Each number is 50 + 15 x the weight over its row's rms, rounded and kept within 0 to 99. Layers, rows and columns count from 0. The size before them is the row's rms in percent of the matrix's.

# layer 6 MLP down (transposed), 4096x512, rms 0.165, rows 2989-3016, columns 128-255
106:38 53 71 80 46 71 20 54 51 33 54 35 59 59 07 43 58 56 31 53 50 42 39 43 42 61 57 46 78 57 48 49 31 50 75 79 65 52 30 54 54 26 34 15 50 53 49 35 44 88 56 28 39 51 34 22 43 58 41 67 65 36 64 63 45 56 58 30 64 50 70 61 73 85 55 52 24 65 51 34 80 63 95 67 32 49 27 57 57 44 60 64 59 59 40 26 47 33 47 56 49 31 37 52 52 52 55 55 61 58 57 31 51 43 63 40 52 39 51 80 53 43 43 48 57 28 59 25
092:33 24 41 31 29 66 63 54 23 66 42 21 40 40 59 67 62 39 20 49 48 46 47 43 48 66 58 59 51 30 72 52 17 46 50 44 72 60 49 79 46 55 55 73 45 46 81 50 62 34 63 50 42 53 55 39 39 43 62 56 70 55 47 38 61 42 26 43 31 80 53 46 52 48 48 77 59 34 39 49 39 75 44 47 27 38 80 44 48 37 76 48 61 78 47 60 47 44 63 46 53 52 81 39 21 44 55 53 50 71 43 42 65 38 34 53 55 64 13 53 43 77 25 81 37 59 17 07
096:52 24 50 68 25 34 54 43 49 55 33 57 74 41 30 31 40 50 24 20 31 43 47 49 57 64 57 40 65 39 63 61 64 35 40 59 36 36 52 41 69 38 45 42 71 51 58 41 50 62 44 64 31 18 48 38 51 31 33 59 40 37 56 47 52 38 41 53 63 53 88 37 56 66 54 52 61 41 35 90 36 59 70 69 59 26 70 29 36 69 48 56 56 55 36 35 62 65 65 51 59 37 60 27 43 48 38 69 56 57 49 42 27 42 71 45 61 40 59 40 28 66 73 66 70 38 35 48
124:31 40 40 42 47 57 86 47 24 50 48 53 35 64 30 74 32 45 37 80 47 48 64 73 50 46 45 50 68 38 96 52 59 40 58 51 21 61 51 74 54 52 29 24 50 50 32 29 68 57 24 43 53 46 65 54 53 48 48 64 14 31 46 51 50 52 67 52 72 40 72 48 63 31 53 71 64 37 50 64 66 68 65 79 42 27 48 54 66 52 21 65 36 36 41 72 59 50 52 70 71 44 63 42 56 34 20 51 50 44 36 24 23 51 57 41 66 61 46 54 61 15 71 55 68 60 47 63
096:76 49 63 71 66 65 64 42 47 63 49 54 45 36 64 43 63 43 44 47 39 41 50 51 68 51 59 34 58 52 56 56 57 32 40 69 34 40 32 38 24 76 61 66 71 30 34 50 70 49 61 62 48 46 33 64 42 30 36 53 72 54 49 67 44 59 69 12 45 51 71 65 47 65 78 45 19 33 47 71 48 50 55 66 30 42 48 57 54 39 52 44 58 63 77 36 58 50 46 40 26 45 55 29 48 68 73 58 30 15 55 37 53 60 73 50 64 57 56 26 36 49 34 65 59 55 53 51
097:57 63 41 54 47 48 48 69 49 48 74 51 31 21 52 64 42 42 65 51 27 74 63 60 41 65 52 27 43 57 37 65 79 38 60 57 15 49 58 65 75 50 49 72 44 47 47 51 47 59 35 56 39 78 53 38 37 60 34 44 41 26 38 47 67 39 37 46 53 41 12 54 58 66 66 74 57 29 52 50 72 50 83 65 41 60 48 40 58 55 68 66 50 34 48 45 53 58 50 24 63 70 20 33 83 55 68 71 28 57 34 66 65 60 54 54 51 41 64 63 50 37 48 48 61 41 76 26
089:69 38 61 39 48 26 38 37 49 59 66 46 47 51 58 53 70 32 61 39 51 44 77 45 54 21 65 23 28 53 77 35 33 71 58 64 30 53 60 58 45 52 57 46 53 64 41 78 60 40 54 51 63 44 34 61 29 31 49 72 58 74 45 38 27 56 64 42 31 47 26 30 86 58 42 35 69 54 58 68 23 40 60 74 57 41 37 78 25 33 67 34 80 04 49 44 45 62 45 51 27 49 47 45 53 37 36 44 64 66 29 49 87 52 07 36 66 55 44 28 32 48 27 61 39 58 57 87
100:61 66 30 36 33 33 31 64 61 60 62 17 59 55 67 64 24 36 37 27 31 63 22 65 38 32 64 69 56 43 69 17 49 32 43 80 49 54 51 36 56 57 54 56 66 31 36 47 50 48 46 64 38 53 78 60 60 55 58 65 61 67 55 24 34 46 65 41 30 63 68 65 25 63 58 78 68 47 64 52 45 38 42 30 51 12 62 26 62 74 92 51 48 57 52 86 64 40 36 41 81 39 47 38 46 48 51 59 73 46 47 37 37 44 57 43 75 25 65 82 42 84 63 63 52 47 34 38
102:36 29 76 49 58 75 59 20 68 39 38 34 40 43 46 71 39 41 79 44 53 46 44 56 36 27 38 33 44 36 45 74 57 54 59 48 55 52 53 51 27 44 30 66 55 43 27 52 57 43 52 70 40 60 13 71 58 37 68 39 69 67 50 45 38 50 33 46 36 44 63 52 58 49 49 66 45 61 50 53 28 23 50 24 56 28 56 32 51 63 76 33 77 60 21 27 71 54 49 41 38 81 63 26 32 44 63 79 45 52 50 31 51 61 52 30 66 24 52 49 53 48 51 49 56 42 51 56
100:53 62 51 44 44 26 42 31 58 52 73 48 31 79 40 69 50 75 36 29 33 53 33 57 31 36 44 51 39 44 43 36 66 08 33 33 49 65 63 75 40 67 45 45 50 41 46 44 83 32 38 45 56 39 67 94 45 39 61 55 09 60 62 55 24 55 60 66 60 29 51 33 38 59 55 52 58 70 43 40 26 67 38 56 41 89 30 37 51 77 66 50 65 83 53 67 59 39 64 56 32 30 80 28 44 39 57 45 44 42 56 36 69 65 40 59 54 63 47 42 61 62 35 41 43 62 43 58
091:33 44 70 49 56 40 20 55 48 62 51 60 26 63 47 42 55 61 49 55 65 62 37 23 36 52 53 40 17 55 55 34 47 57 46 53 45 53 52 53 34 58 27 44 24 60 47 59 48 38 47 76 50 49 58 25 42 60 69 67 67 45 71 33 58 58 78 42 68 26 51 43 25 31 39 59 65 41 49 50 55 67 44 33 59 91 33 41 43 62 76 56 54 39 42 55 53 31 58 67 65 55 65 41 70 34 31 45 48 47 33 68 44 45 68 40 45 58 56 18 37 71 47 46 58 61 61 76
093:29 58 59 29 54 52 34 49 86 40 44 32 46 48 74 46 46 50 51 61 28 48 44 52 36 43 49 48 65 75 56 60 31 06 58 55 24 80 46 43 61 63 45 51 52 67 46 62 47 70 29 34 62 50 38 71 32 81 55 48 62 36 51 67 57 60 71 41 55 28 47 46 33 44 30 50 63 32 47 79 49 62 46 24 39 57 59 49 52 84 47 38 62 50 49 56 60 60 38 56 82 47 44 60 50 76 47 50 46 33 65 76 39 40 51 32 47 68 44 55 43 26 40 44 55 47 46 45
105:58 66 56 37 59 35 65 42 33 68 56 46 65 67 27 40 59 13 67 84 65 85 44 35 44 24 60 61 42 29 51 66 51 23 47 42 62 68 25 48 67 50 33 42 52 67 73 49 71 38 55 53 17 40 58 70 61 57 60 43 58 41 23 52 82 45 37 46 75 52 40 21 58 33 64 38 25 65 43 51 53 53 59 52 59 35 44 33 46 61 56 48 46 45 49 63 65 57 31 64 59 68 46 29 72 58 72 34 74 39 62 37 44 52 81 38 49 67 59 46 01 60 34 42 30 48 49 37
095:73 72 22 31 41 45 51 61 28 38 56 61 39 28 67 63 36 37 29 38 38 33 61 72 49 70 48 55 34 40 64 46 34 46 56 69 70 40 60 61 34 42 54 29 18 40 55 52 62 63 52 53 64 57 23 28 80 52 46 62 56 23 95 33 37 41 32 36 37 38 52 88 58 66 34 58 64 60 36 31 58 52 47 64 42 68 53 63 59 42 36 13 56 56 41 56 57 32 69 48 50 46 60 48 51 26 68 59 38 49 43 30 28 34 44 63 60 56 42 39 22 36 76 36 57 59 56 42
111:57 57 56 47 66 36 62 52 54 51 63 63 40 52 62 52 80 88 65 30 52 66 17 00 59 18 48 68 27 43 35 66 34 47 42 57 38 81 32 64 46 48 25 48 56 32 55 64 73 64 47 59 56 85 68 47 56 70 62 43 49 67 37 31 58 57 52 60 46 51 41 62 30 81 37 49 53 51 33 38 41 35 40 33 51 37 30 42 10 14 62 33 76 76 51 70 71 43 48 14 43 68 50 51 58 10 44 63 65 45 71 64 43 63 80 56 47 48 43 72 55 57 44 40 73 62 57 70
093:57 49 99 19 54 42 55 23 50 62 14 63 75 37 49 54 21 60 51 27 43 31 53 84 23 40 33 33 39 39 41 42 70 58 46 30 51 45 78 39 74 60 68 52 51 48 51 48 54 46 37 43 57 50 53 25 48 30 42 32 48 59 48 34 63 52 64 21 59 52 44 55 67 47 50 42 47 63 35 52 49 56 52 58 72 39 65 45 23 53 83 67 74 44 69 55 34 56 52 57 37 62 62 47 64 59 25 70 53 64 39 52 62 69 37 64 60 45 53 46 49 58 67 73 42 53 60 44
100:63 69 54 58 38 47 63 56 50 81 37 37 59 49 53 70 35 40 52 22 22 30 64 43 31 45 49 53 41 51 36 60 47 39 61 48 43 80 53 70 37 76 70 48 79 90 67 40 38 44 65 37 24 42 47 52 35 57 23 72 46 59 85 59 60 78 32 58 90 39 53 56 37 60 44 41 45 59 57 33 54 61 65 50 27 67 54 46 70 51 47 61 50 52 59 53 48 72 55 60 47 64 46 56 60 49 51 51 56 49 47 79 46 77 55 39 45 54 49 33 24 43 43 58 58 32 10 63
102:72 89 56 93 69 60 36 39 16 38 73 32 30 43 61 62 36 44 57 69 53 27 64 29 51 48 45 46 66 52 58 37 46 12 35 51 39 32 29 40 67 47 48 81 66 53 33 22 56 63 36 82 76 70 60 43 25 16 38 67 36 68 33 32 23 53 23 42 39 79 17 45 63 45 17 57 82 34 38 46 52 74 50 53 60 54 57 40 56 28 52 60 46 56 50 67 49 69 57 74 39 68 29 54 64 56 50 36 37 48 19 53 48 34 38 42 67 56 58 30 39 45 49 58 77 24 61 45
095:21 46 61 68 36 38 57 50 49 57 59 38 62 41 38 50 43 73 33 61 44 54 58 45 50 64 56 51 50 60 34 52 49 65 38 54 50 64 39 63 32 59 61 61 59 31 16 49 44 53 55 37 86 37 37 43 28 28 49 62 30 49 21 32 76 46 47 34 27 38 25 32 37 51 38 46 52 63 71 30 25 55 48 56 58 33 57 72 55 52 43 64 49 49 50 16 74 55 84 56 50 35 41 47 21 64 82 62 26 60 52 40 55 50 22 69 44 57 62 56 37 44 51 50 54 80 67 48
102:21 59 70 59 42 46 49 74 66 50 47 52 45 58 67 41 59 25 62 37 41 53 53 43 43 63 49 32 70 35 35 54 34 31 36 47 56 14 26 81 58 42 53 24 49 52 54 52 59 35 47 37 41 55 63 61 67 41 47 40 51 51 64 69 50 41 37 55 68 42 24 27 60 69 58 30 49 50 46 62 65 24 60 48 57 49 56 41 59 43 37 31 28 60 63 56 45 06 47 44 45 43 45 77 58 34 47 62 57 68 33 66 51 49 22 77 27 29 47 40 53 41 52 68 53 33 70 63
107:74 53 58 36 56 70 62 47 29 40 37 29 35 81 42 31 50 22 47 59 35 61 58 59 71 52 36 05 61 54 39 58 64 42 74 48 39 43 66 49 37 68 76 49 67 55 52 60 48 34 65 28 47 68 34 61 36 60 35 36 38 21 26 70 57 56 53 50 37 53 30 39 49 70 55 62 64 64 37 53 54 45 56 65 49 38 67 51 32 67 65 55 37 58 54 46 36 55 71 72 40 44 49 39 69 86 76 40 58 50 43 40 38 27 55 46 52 70 34 50 47 99 52 28 42 54 59 44
104:58 57 53 79 61 41 42 45 46 56 80 36 68 58 37 62 73 37 50 66 40 45 64 18 42 50 74 61 74 49 60 67 65 59 40 33 49 58 44 41 54 85 80 44 67 43 38 75 58 74 53 52 77 43 36 25 37 55 66 40 47 61 57 54 12 52 45 40 58 72 56 61 59 51 51 58 47 28 61 49 58 63 56 79 54 26 60 49 42 43 39 40 61 63 55 64 52 64 75 45 45 43 73 48 22 27 40 56 25 52 76 44 57 55 46 62 21 57 35 63 41 43 48 35 39 45 83 81
103:41 50 44 37 44 69 39 80 75 52 45 38 78 66 44 44 66 66 87 39 55 58 47 35 57 66 51 40 71 64 31 61 29 51 48 58 47 46 75 53 67 44 56 51 59 59 54 43 24 48 69 57 48 50 75 51 56 61 56 47 70 39 69 49 43 53 14 49 62 54 26 40 63 37 33 44 52 32 54 59 38 04 36 50 58 49 49 39 73 42 44 49 18 41 42 50 54 34 43 46 57 52 44 17 36 53 58 56 18 57 67 15 32 29 54 68 99 38 45 48 54 38 66 56 68 40 45 45
107:60 56 48 79 55 63 53 67 38 48 59 30 50 46 44 48 43 22 46 14 45 56 55 45 61 30 49 48 48 79 34 70 65 53 53 48 47 52 51 52 69 40 17 58 40 39 67 51 36 54 68 54 50 67 45 32 16 73 41 31 75 51 32 44 27 37 26 36 65 52 43 29 38 48 58 54 42 44 55 48 58 60 48 57 72 67 58 42 32 64 50 70 76 66 51 32 76 28 54 19 51 46 57 68 42 55 48 74 48 52 52 58 36 57 82 57 25 22 50 52 65 64 29 37 39 66 56 42
100:49 28 68 56 56 65 19 55 45 35 58 47 40 43 55 44 40 27 45 35 29 72 43 44 38 43 40 54 44 21 13 26 57 50 49 78 43 47 79 56 61 47 63 62 60 48 47 44 57 54 43 21 80 46 54 48 35 58 47 38 31 77 42 61 56 50 55 60 67 41 60 43 23 32 63 69 49 51 31 53 50 26 43 58 57 43 55 67 66 31 50 44 59 42 49 31 45 40 67 17 53 37 40 53 62 16 40 57 54 56 67 47 43 64 46 81 66 34 26 56 43 43 49 27 41 07 52 62
096:32 71 62 46 34 44 62 72 40 43 49 53 37 73 56 58 50 54 69 42 48 62 61 36 65 49 31 51 45 46 53 45 52 22 37 35 47 67 36 19 34 41 53 45 70 68 61 77 65 49 46 67 65 41 27 44 74 43 27 42 88 48 70 78 34 50 49 42 40 65 43 66 55 39 33 52 64 83 59 38 73 48 53 69 38 47 48 37 84 56 48 69 43 08 50 63 64 30 41 38 51 43 76 38 37 48 35 50 22 55 77 48 73 65 61 21 55 25 32 30 54 45 48 42 76 62 32 65
104:53 37 57 52 46 39 21 41 60 58 65 34 32 39 52 60 48 66 51 33 59 22 62 66 36 42 50 46 76 96 54 57 71 33 71 43 48 34 53 36 32 55 42 52 44 42 59 63 59 44 61 80 49 39 56 52 51 62 36 31 52 56 76 28 41 52 42 26 30 48 65 43 49 62 36 59 56 50 58 20 22 35 68 50 26 69 37 63 50 73 29 48 55 81 74 52 48 66 50 53 66 51 68 59 57 55 16 62 51 32 63 48 38 66 41 55 76 30 23 62 43 63 50 55 40 54 42 31
095:54 49 53 56 35 27 33 42 45 41 40 53 52 45 54 45 44 61 68 50 37 41 43 61 46 42 42 54 60 37 69 34 71 40 19 24 31 58 44 49 51 57 41 47 31 37 69 65 64 42 58 63 72 25 45 41 68 57 42 24 48 47 66 46 56 58 39 62 74 56 43 53 26 64 33 69 63 50 58 58 33 20 66 49 25 32 52 71 80 41 54 32 40 78 22 32 58 39 75 35 65 49 65 52 83 53 49 56 69 58 68 37 47 51 52 52 66 53 33 44 33 33 43 37 67 36 36 32
# layer 6 MLP up, 4096x512, rms 0.174, rows 2990-3016, columns 128-255
088:63 25 27 34 44 64 48 57 46 55 35 59 62 36 34 52 98 31 41 46 46 37 39 46 67 41 44 44 49 29 57 34 47 79 54 72 49 68 60 43 73 58 62 49 29 34 71 39 51 32 74 41 32 61 64 57 70 66 41 55 37 51 37 54 43 68 50 79 27 64 44 15 48 56 54 32 41 59 58 65 47 39 42 43 34 47 86 30 72 86 74 26 46 67 64 59 76 60 30 20 35 45 27 37 28 52 41 60 63 67 47 57 44 40 38 54 82 46 22 80 60 38 45 50 31 62 39 43
082:43 69 50 41 57 49 52 20 33 43 42 82 61 54 53 36 79 62 54 05 58 63 43 72 51 51 66 40 55 84 72 59 71 58 54 37 56 48 56 40 63 47 48 62 52 72 47 37 54 18 42 53 53 23 40 40 47 45 57 54 38 56 40 62 53 61 44 61 39 43 37 48 51 47 42 48 48 64 44 55 57 43 40 60 37 09 49 42 43 47 54 46 35 59 58 14 50 49 20 76 95 45 48 36 43 58 43 30 49 51 58 33 49 44 47 24 58 49 61 58 44 63 69 66 72 55 53 75
107:50 49 55 36 35 42 43 42 44 44 75 55 62 54 52 67 52 36 52 23 40 36 89 57 51 53 47 50 83 70 54 65 46 65 64 59 31 41 74 48 57 35 35 29 62 61 48 89 41 61 51 34 63 59 04 64 79 58 50 58 38 63 48 74 71 53 45 42 79 81 45 81 43 55 44 68 76 57 68 21 27 74 48 99 67 41 52 37 68 38 59 21 64 16 43 47 39 41 51 42 37 53 52 69 59 52 31 59 43 70 57 29 19 35 56 35 65 24 61 19 50 23 40 47 43 40 31 42
095:47 51 73 46 74 51 66 71 59 46 52 29 56 62 60 43 49 35 17 36 44 44 65 37 48 29 08 55 82 48 58 72 44 60 32 50 62 50 58 70 43 57 51 35 41 78 33 42 44 58 36 60 40 39 40 59 37 64 43 46 42 31 53 54 62 59 36 66 34 59 27 43 58 40 72 44 59 81 29 32 39 38 57 30 61 65 51 29 74 63 58 50 38 49 43 41 50 64 29 75 55 35 59 76 38 43 49 82 80 66 66 79 34 63 67 51 36 32 46 28 38 32 47 55 17 42 42 65
108:33 33 59 42 80 53 26 52 38 41 50 47 54 55 60 58 30 57 50 30 29 16 52 41 46 50 35 74 33 60 60 28 35 52 68 48 42 37 55 02 39 61 78 63 51 67 50 62 71 24 46 62 56 55 44 53 52 72 40 71 44 47 45 61 62 68 70 28 65 48 45 43 52 42 52 57 41 63 47 55 56 52 44 47 53 38 38 45 31 41 57 59 64 63 44 58 65 66 40 60 34 47 62 28 42 46 29 34 48 38 44 22 34 32 51 41 49 49 52 38 35 31 43 55 20 33 51 66
084:43 38 34 66 53 66 47 59 38 59 52 53 57 49 44 55 51 87 43 36 76 64 41 67 32 28 57 30 68 43 70 42 46 57 39 57 57 45 79 49 36 34 70 48 63 35 57 41 53 75 30 72 55 70 45 73 40 48 73 73 40 58 59 54 73 64 27 29 18 30 36 19 54 26 41 40 80 57 53 62 44 43 46 57 45 52 30 49 60 45 60 55 61 32 55 73 44 33 39 38 29 60 24 39 54 65 66 40 49 25 38 59 41 58 46 62 53 73 64 42 50 49 51 51 40 23 67 71
099:66 62 60 66 59 50 45 41 83 56 30 50 61 68 47 36 67 33 43 41 43 33 61 46 54 72 29 52 55 60 34 41 59 40 43 40 60 53 49 24 60 49 48 69 63 44 44 73 51 21 50 59 47 57 60 63 39 63 30 18 58 53 51 36 25 79 74 40 45 14 71 59 46 58 46 27 26 45 62 31 50 60 35 53 51 47 41 29 48 29 25 56 17 47 86 50 38 29 50 59 55 51 50 51 56 33 71 61 65 65 53 34 38 59 60 40 56 49 64 51 43 39 42 53 59 81 75 67
095:41 53 30 51 41 36 60 52 68 50 42 59 66 47 80 44 33 76 19 50 42 47 69 59 73 51 26 65 54 71 80 36 61 74 54 24 46 47 47 50 69 69 48 63 47 75 45 45 32 74 31 33 33 07 45 47 43 31 21 15 57 43 36 43 63 58 43 34 47 71 59 34 39 69 52 84 59 50 39 48 75 45 33 52 35 54 59 44 32 56 45 66 51 40 62 75 41 67 34 43 68 29 36 85 60 51 36 56 43 66 39 69 73 49 68 63 60 66 43 73 34 35 32 46 39 43 52 73
099:05 51 47 47 37 43 33 44 82 25 66 44 33 75 49 13 43 49 65 40 49 44 72 64 57 41 63 53 40 58 72 40 47 43 64 39 90 71 49 52 53 51 39 25 49 51 61 68 72 62 62 26 49 49 38 54 55 76 45 49 26 65 23 35 23 67 44 47 36 36 64 63 24 54 45 81 36 86 60 48 41 57 34 51 65 40 48 32 21 43 62 67 40 44 52 47 69 49 51 44 55 48 25 42 67 55 81 54 25 28 32 48 37 40 54 43 73 80 18 41 53 52 47 70 30 82 54 43
099:74 64 56 56 43 61 52 75 46 45 63 33 63 68 27 35 40 35 30 16 58 41 47 47 46 39 81 30 53 51 66 76 48 61 48 48 52 15 32 37 74 59 80 34 58 47 70 29 65 70 45 39 74 65 11 54 57 56 61 19 57 63 30 23 24 54 50 73 61 49 55 35 45 61 32 69 53 52 57 56 52 43 51 58 56 37 35 63 23 34 42 26 32 24 59 57 19 58 47 74 47 43 76 82 63 58 50 39 68 43 49 45 86 60 52 40 08 42 46 44 79 52 68 74 61 61 30 77
091:29 17 48 30 44 35 74 41 53 46 65 66 55 59 52 62 48 63 42 61 60 76 39 34 63 51 57 56 37 27 49 65 45 62 42 49 09 37 66 51 62 56 53 22 73 56 38 59 49 52 52 47 40 53 50 19 41 37 40 46 33 36 16 82 30 50 46 50 04 68 63 48 37 30 46 55 54 28 48 29 59 44 44 37 93 45 71 60 80 44 63 41 67 52 54 42 66 68 48 60 66 32 91 22 54 45 51 50 35 54 59 72 36 44 44 62 47 49 47 54 43 64 37 69 64 31 40 49
124:57 60 57 59 64 46 41 66 40 52 35 63 43 43 41 61 68 84 37 45 43 44 54 39 48 36 72 51 47 56 38 48 60 51 41 59 54 56 61 42 45 59 62 64 64 59 47 48 27 38 30 75 51 59 64 53 68 55 67 46 33 29 53 42 46 36 44 62 60 34 67 41 46 69 23 40 70 54 36 76 34 50 60 49 87 14 49 49 68 58 42 37 40 63 37 39 63 68 42 43 51 43 57 62 14 52 59 46 61 41 79 39 30 25 51 36 60 80 94 30 51 46 74 38 40 67 52 90
115:22 55 42 48 37 27 45 53 64 44 61 62 41 36 44 15 51 55 64 44 33 73 49 41 52 36 48 47 29 54 63 26 61 55 48 40 39 43 57 53 56 55 61 47 64 41 46 35 53 47 28 79 44 32 46 66 38 53 78 33 77 50 31 31 59 31 46 41 69 58 52 26 63 50 16 35 72 70 31 59 92 47 44 29 31 33 61 62 49 49 53 51 69 63 64 49 04 44 73 68 46 46 29 69 45 56 37 47 67 18 58 46 51 40 60 44 39 57 53 59 72 61 56 47 29 67 38 28
102:64 89 44 26 56 74 48 57 71 52 72 58 59 33 54 46 76 42 60 64 34 50 42 62 34 39 46 71 54 50 29 51 48 53 70 66 30 71 80 37 59 60 18 82 56 21 34 74 66 39 31 41 77 51 61 53 73 68 63 55 45 85 57 57 53 48 57 40 56 14 32 40 39 60 60 53 36 41 95 42 48 30 40 46 57 59 60 55 47 35 47 37 65 34 62 59 72 59 65 52 62 43 53 72 45 69 57 59 37 27 44 54 41 64 39 35 62 70 59 62 30 53 31 39 60 59 48 93
106:63 54 38 46 59 35 35 34 77 62 48 50 32 49 35 48 48 93 24 64 25 33 44 68 52 59 70 66 50 29 72 30 47 34 16 56 50 66 56 57 57 46 31 55 54 49 72 58 36 52 45 54 26 59 37 49 72 57 75 66 56 58 72 79 22 46 38 55 28 47 29 65 66 11 67 41 65 58 68 44 75 39 78 53 38 33 62 50 62 60 13 32 44 56 59 35 41 44 59 56 59 41 46 57 60 55 47 38 37 58 63 58 58 29 61 39 39 72 53 50 75 53 50 27 60 46 57 43
095:42 62 29 48 52 39 67 31 67 27 71 40 29 41 47 50 63 61 70 28 46 51 70 65 79 47 55 65 55 59 28 62 34 30 33 68 35 50 17 44 58 38 33 56 34 39 70 41 52 60 80 51 59 40 30 46 50 67 21 63 49 29 58 36 36 58 54 60 44 60 63 67 33 57 46 27 61 63 80 64 46 44 37 40 57 31 34 66 75 42 50 59 14 24 32 36 48 68 66 60 57 64 40 72 58 44 47 46 30 46 51 34 64 42 42 68 25 69 50 62 22 38 62 32 54 39 42 44
101:36 45 67 67 32 64 33 34 23 36 83 65 58 56 62 21 62 67 38 46 46 24 47 28 35 63 52 70 32 60 58 61 85 35 32 25 44 26 26 35 30 28 59 62 51 76 66 50 42 54 60 73 77 31 58 62 69 51 31 43 48 68 39 38 37 52 49 52 49 26 49 45 58 43 47 59 66 44 44 32 49 75 49 53 55 38 47 52 75 52 75 39 40 54 63 40 46 33 62 75 43 74 21 77 46 66 45 38 38 48 51 73 43 47 45 50 51 54 53 37 65 35 50 53 41 30 44 57
085:67 13 28 54 35 55 38 34 64 64 45 48 45 45 57 49 56 33 32 44 33 19 43 41 38 67 70 55 26 70 45 57 07 34 56 43 46 60 56 60 56 46 16 47 51 38 38 09 19 15 57 32 43 59 70 36 78 36 35 41 57 51 64 28 55 65 40 68 48 53 71 55 27 34 45 33 57 46 40 58 43 50 56 36 54 58 43 43 45 41 23 44 56 54 51 72 39 39 48 56 21 52 51 49 41 54 51 53 33 40 37 43 45 64 52 50 13 33 42 47 52 36 36 49 64 54 32 62
115:39 39 48 60 58 47 57 54 60 25 53 36 41 62 76 51 61 44 32 63 26 58 39 58 33 36 30 57 48 62 55 56 39 55 43 32 58 37 60 45 35 53 59 52 40 40 47 70 58 74 29 62 34 22 75 48 51 37 49 46 55 68 17 58 74 65 74 11 51 67 43 30 11 70 48 56 49 25 88 33 52 53 62 25 42 40 48 42 58 57 60 75 41 39 60 30 58 62 45 79 60 45 60 45 35 59 57 45 36 55 36 24 52 45 53 50 39 66 26 43 67 58 48 63 30 50 53 38
088:79 36 65 59 50 57 34 66 57 43 50 76 33 47 68 38 41 55 52 62 42 70 61 75 50 62 44 26 08 56 48 03 43 43 19 55 56 81 76 52 48 41 15 47 41 33 28 56 47 60 68 17 41 46 48 55 49 34 30 54 59 60 66 61 45 53 68 43 26 63 36 51 49 48 57 68 54 53 59 22 68 72 49 45 26 83 57 36 39 31 46 51 47 42 50 45 57 49 00 71 72 45 58 64 57 39 47 39 61 59 48 38 62 47 57 41 73 73 48 77 64 46 48 39 50 56 61 81
098:55 33 53 48 40 30 51 68 45 60 48 67 55 62 43 80 56 42 52 79 36 61 48 61 66 65 66 67 57 38 66 42 83 77 31 43 67 41 53 60 53 45 15 64 21 44 53 58 57 45 30 18 48 70 44 54 54 37 48 35 48 39 64 51 55 33 39 45 31 52 52 59 49 64 44 82 80 54 28 48 71 46 49 40 43 77 58 33 66 78 59 69 25 65 41 52 41 43 58 31 53 47 61 65 12 46 58 40 87 71 75 46 58 43 49 46 59 23 51 42 70 61 41 72 41 66 68 48
096:50 52 07 56 59 77 48 65 44 39 14 59 51 75 37 44 49 34 67 40 37 48 36 41 82 47 49 55 58 45 36 52 45 67 37 52 45 69 58 30 56 46 54 68 18 58 87 58 65 48 39 62 48 54 62 46 29 19 49 38 64 68 35 33 53 86 82 87 52 36 99 46 40 51 60 57 56 44 61 77 56 68 65 26 49 43 41 54 32 27 59 24 57 70 77 80 46 60 52 74 38 46 51 31 66 84 56 43 60 35 38 49 38 68 46 49 20 78 35 48 47 57 36 47 32 38 57 61
130:55 42 29 31 59 22 43 39 41 33 33 65 28 33 12 79 43 42 60 65 64 76 31 62 52 72 44 46 58 47 70 49 28 51 38 41 37 42 47 45 44 62 72 36 36 48 65 39 50 72 25 57 27 57 66 74 70 32 44 46 38 54 66 59 45 48 59 65 35 60 55 52 45 58 29 73 69 72 66 54 31 47 53 46 44 47 58 79 67 54 35 36 37 53 60 52 61 40 35 32 52 20 42 59 24 44 43 51 44 31 71 57 22 37 53 29 23 59 58 49 44 50 75 67 69 59 52 40
118:51 26 15 68 57 39 41 51 54 73 26 63 61 59 49 64 84 59 45 55 46 38 67 43 33 37 66 91 66 69 41 49 42 52 49 63 48 73 29 37 43 51 61 59 84 39 37 45 65 63 23 52 60 62 46 57 55 90 58 64 79 52 31 54 53 52 50 49 44 47 47 55 63 42 35 45 34 48 43 31 58 64 60 15 51 22 54 55 67 50 57 63 47 85 55 45 61 43 59 59 64 42 54 25 56 46 32 54 29 44 39 46 46 79 76 55 37 47 32 27 62 30 41 49 48 32 52 84
098:54 56 63 32 51 28 51 59 45 30 55 59 51 52 18 66 52 15 31 75 51 62 39 39 49 90 47 16 86 39 46 46 50 60 15 54 66 73 45 56 49 45 48 46 52 45 81 42 63 49 59 38 44 35 32 55 40 42 56 27 51 49 49 38 51 39 41 64 49 30 84 60 39 48 37 56 52 47 33 50 37 60 59 58 35 56 69 53 63 52 54 48 62 56 49 64 92 47 50 68 72 63 49 69 53 48 35 45 51 52 50 45 37 44 38 40 36 97 67 79 50 38 30 42 45 49 71 09
096:45 21 73 25 48 83 66 61 65 33 39 12 60 52 54 68 56 78 71 32 48 69 46 72 57 32 38 18 35 63 53 63 24 61 48 44 56 42 42 42 42 27 34 63 50 65 54 71 27 41 25 51 46 33 55 65 47 47 46 56 68 42 34 30 27 62 58 60 40 34 51 52 26 34 39 50 45 55 41 51 63 50 51 37 31 34 43 76 42 21 44 32 38 32 40 46 36 30 58 39 49 66 75 54 73 87 58 34 15 33 55 53 73 64 47 69 23 51 48 73 63 24 44 18 42 83 48 44
095:37 64 34 44 57 63 60 46 70 59 69 59 35 43 45 34 53 43 29 41 23 41 69 55 92 70 72 36 48 46 49 56 77 57 25 52 27 66 50 22 41 46 52 51 56 23 27 47 49 60 57 54 42 46 63 57 49 41 52 28 55 38 57 66 66 69 57 28 37 41 50 51 62 53 26 42 63 54 61 10 40 40 50 84 41 43 55 49 52 40 61 45 66 15 68 53 32 62 51 65 66 42 42 62 32 36 99 32 50 55 34 42 78 44 70 20 81 36 54 41 67 54 53 50 43 51 64 59